Weights of a small transformer language model: MLP 384 squared ReLU.
Each number is 128 + 32 x the weight over its row's rms, rounded and kept within 0 to 255. Layers, rows and columns count from 0. Numbers have three digits each. The size before them is the row's rms in percent of the matrix's.

# down: layer 6 MLP down (transposed), 384x192, rms 0.265, rows 375-383, columns 0-191
# up: layer 6 MLP up, 384x192, rms 0.276, rows 376-383, columns 0-191
down375 096:124134139105131136122155149122114148173123118192149132062083085119084118172135104100121137164158144144157151126116147131142140153153156147150147131090153139150140103139142101112160154069111092121101153097029159177079120159168097138140158152170127117117159145127109107205170070075106125102113140181147189107104147115134151247148093141078053098113163130096141119164104116118113118142115157143111176167141079105047140121123122108117106154200155166121131067165086149138157070101145087081138167083150143100170136120115126183117115174195089096126054093135152134098114130109171115153
up376 097:116163114106162110082124151132102118196111204135132161181153125115120133142088122138176035085131075114127120121112118195194111130173129082117098164155139106111142175182134100147132113121193158123073111176141075134181137128116171121162127103156162098156115156126140146137064141160091109186138135090122121138141184119151073146178133132126107125153097147137152176134147135147095178126154142132148162120116204143156075078113152106037101115127148086134075179104074140109135153159134044082156147108084087127119120143120142163145123155118109104088095155114096159171121114054118065135
down376 102:158110147177124175094129158093133156172114143174064151083110090171109127116112092103102087153148135097108058153077061101162134143091159086121205172121129118162127121085122072149171183112114137128076089085159145144070119185128143142198145164133098089137089099168123123131092157087128144114140154156080120092129182132096075106090117170089165111217165137125134104165131130163095148115111161095074151085104119066091071140145130116100134106126179135122100128118143127089149117113110133119160155126155143163154155093085084148062148154159060187140194118109142169160135143136090129127
up377 100:149204121151183130134186131162098116061086120153122121149164100107107089141105138158088133166083106130102110132163112203181082105125108121143135161111097137109109164081197136130126132148052092112150170162100148145089104099123127062098104124128115067112103134091131117134127158185088100123131128166127124116121163106088066072183113167120110127141083139129153096109170083111117095069133066124120118129107140149109130138102139141127078141182165103176173186111131144144142139148205084120147094177164121185178104149082156202098108180158120104077123104097150189110096120103169164158
down377 104:130114126085040069134165122079089189095171094096099155128147153119145152158109118123141165126106036136169085100122101141132172157108141112086067125121145092195123101164108134144115142134143103108109207112123056152132089127129124161120174153179101108166126135174129170141170128147169073173097045144156089129133127161144090092113117136158102131191154150159104139109129147078082108116107161183177116174113105098056123120165179135101111126144182117101114152092123179065132146126112094106119161084071105104165152071110106132134151149102075127121096141121116126103148080143089132075
up378 107:150098085112144097092139123187145116179144055122136127115084134138091167137145092140150150088091157113099108103130123155129179151094186118041126088128130134120194198097129134083079162049157105167121134172095128152176150107113165185209115168101067206168139129164100138116189125149171136168148151164093197137106134122180094174101136061108116080095163125122121125135137116137110151114146128105173147178120118129132112170129169147128108094155123120126136103131151150111076163100197109146121162121107078115135098081112086092149184117102124133096176166097119076135163080155126116118
down378 093:133091181139119127175128116091153128140149081167151079139112135052171123186105150126113149066103110157119122159188154100118133124132144142104123079082069184163192070151186101127193135134119150138173138162088130133127096150037129092148161134173138104132169169138124109102153119176137160078132160164097102146059137149129138124086101049129072112144105190097151192082124201176131087127142105118141066106097109175164193084068143141096116143103126102109113142122092175123174188144139102123145128105121114123142122108166136140115148088096152099140151121149080116124169165101145124097
up379 096:086122129115134118103119150138079120095119163106086120074069083125137142086148134153159182087167145100150116104098080117151125130122121094050146177061144133135148126137163124097106093104078123150129185072159166096094116096145086155097180082151093112130116182106164060160132145141122154131105180092107083100145153090142154164117154193123160100121086141080161133165121159129087107118075128142098098103213125142176107130064178103131132151119122127136099137128174118159134135133131129102101178125087113112087093150139141121160116135007115043140168171104110121200089132123100170138
down379 100:159088089112149135068093087141157142200090136167074137110146171118137125160127098153141155131105151108127099107169123118104135093099153115176110099090101082086139047142098104140112162107105092083075149070235168135133123112146078114141037091130127117116129137125093125132117124097178143121206165154109144167136162152073117143105126158167152156133138145162125066155173137154140202118104124137178120085074107096154132140126136028145174150070097114114137123148096133137115118128129109128125091096087095065129137143121109174084138078106131141136145129105162130170164101146035125115
up380 099:130061097083147135137100096150124087158098120122113131167126146080129185149150107152094130153166163110131144117121175132097107161121104139170102125097147099143066126142164108121101128155112100150093128129167147166170124083112120134146116067103099221098177134142096128071117091151150158106149123052091077156146133154103138106142094076112088178082180146144113162106086162103123171209058191051121099153080138104123089107152041144141093101046129157192143102083118114088155142156132171124122146121144159153172168094136143122113098073137114127137133100144177177146148180130142128113
down380 111:132112108113128156080145111119117142111146201093129153122133136132183140141202206072095138112141108114119115078119109094144126107097119104128084122153174102203080130151164142100060117146108105127146138159138143154172091105087103147142126172080132190123182158090125119119134151107101047066149125136138114081161158144108127166124107138065113117117154162187126214084167125124214147196141186134083129167159156130099172174152065148129101180119112132140130126098108087122106067114078129135140134157102150133152065120124141130116092184089100142136196135127139158117080135145074124101
up381 101:119117148113130199104125110129096066099110069157121152168151163015090164123138118157103166089103110101164133178124163133130066192121160108146141128127118106148146109096095112168137165187166146129147139139164135092145129122120154151096154106156110112096126088170129111106150086114089123139092096113131158110050118124080080118151126126114132112160173161128162208086102099138079107131092111121164111103098109151121116170084142140172139119130120109137136150094195163105160121089118132105157103151128102157137138104122083082124094056133163074201188126127133184033195167189162140125
down381 098:183132139089080105120156132110156127149076199111130143156126081102126116100220140152125130074091129192149127164157091089070151119114192131191135121124106094117153124129092144153050120149138171141122145119170150108197097088130087210097120124149132158063134119157117071128141170119094158110131057094164142146097123172114141119139098107159151122153153165160101162143147118176109177110138128145114086099128126144120122159168135105123133164175113181108164164077129121123089156181132201079128070106145112118088142122161097149106146114132160064155188090130149078123123044099104097118
up382 098:131113121144149176160122089125091156101105117151118057122118118157086114158122083108152163160144192132119098102170123100095164147128107115128131158101114135161093112113146104197132162106124101142114140123172142118121132082161106167131130163079126160107114129153168127195195139089102096181121137124167147086149129173102107110104153159139090185250185174091142146110153077166120085145131172136118162148113128148079111085089123144077131148149188062115140091062167100163153113114064120119101134111086122128134086204106197177126159122122175111043137088123121129136105113190129107123
down382 095:147104158173128154234233127103034165070142123159133107117064104172076147172084127161153119140164145101115118169136140118075166137101112135068138088135164161149197138137100144151132135113072141087182137120119165155105109127165167104095131126133109140164151195106134164086150103117124149124043145105143126142074151108147119127134091149115136130094134082164106106178142143147188140136161104090105075166145120160121130107147144119108111149123141134133114129146195053155154101146152144163098159141079145162122172100156138073113110151080120183210125182104127122135137110095141148113
up383 100:123141144134139112134182112096149135131159163117116171128115138116114073155153178141074103112088147184096080097082119133158114164087134078114128124103131178129116127136098065099114148174186078125150113140115137171120103145175179083095114135056159093058057168096195136118123078094133094145179164135159126126096167127137095162085130056116118147140119196140156120068138155143090109056119120103176150123126159156139135115106116140076135142169103139153093125166072141183152103174118183128124078096062133123157145113109111143106099107116110119136112063158113070185107121113216143097
down383 106:139129116143134166141136118134194106125161223116103152131133149136148078133104136192107107091157150147097113159100121100194093150144131131170118152165108136166041127115114080110211147100156108115156128118089134108153128155118126112065127158165129135103136019052121086124088119110107147108158134067094140147125088129170133119166153104151084117109102116128117073098140160126122094156143134111154165147124164133163156151174099152114122181111071152142130139119203127168123102097128128207086143140060160111181127141128133127110128109140166126069085085244110158161101150151089116127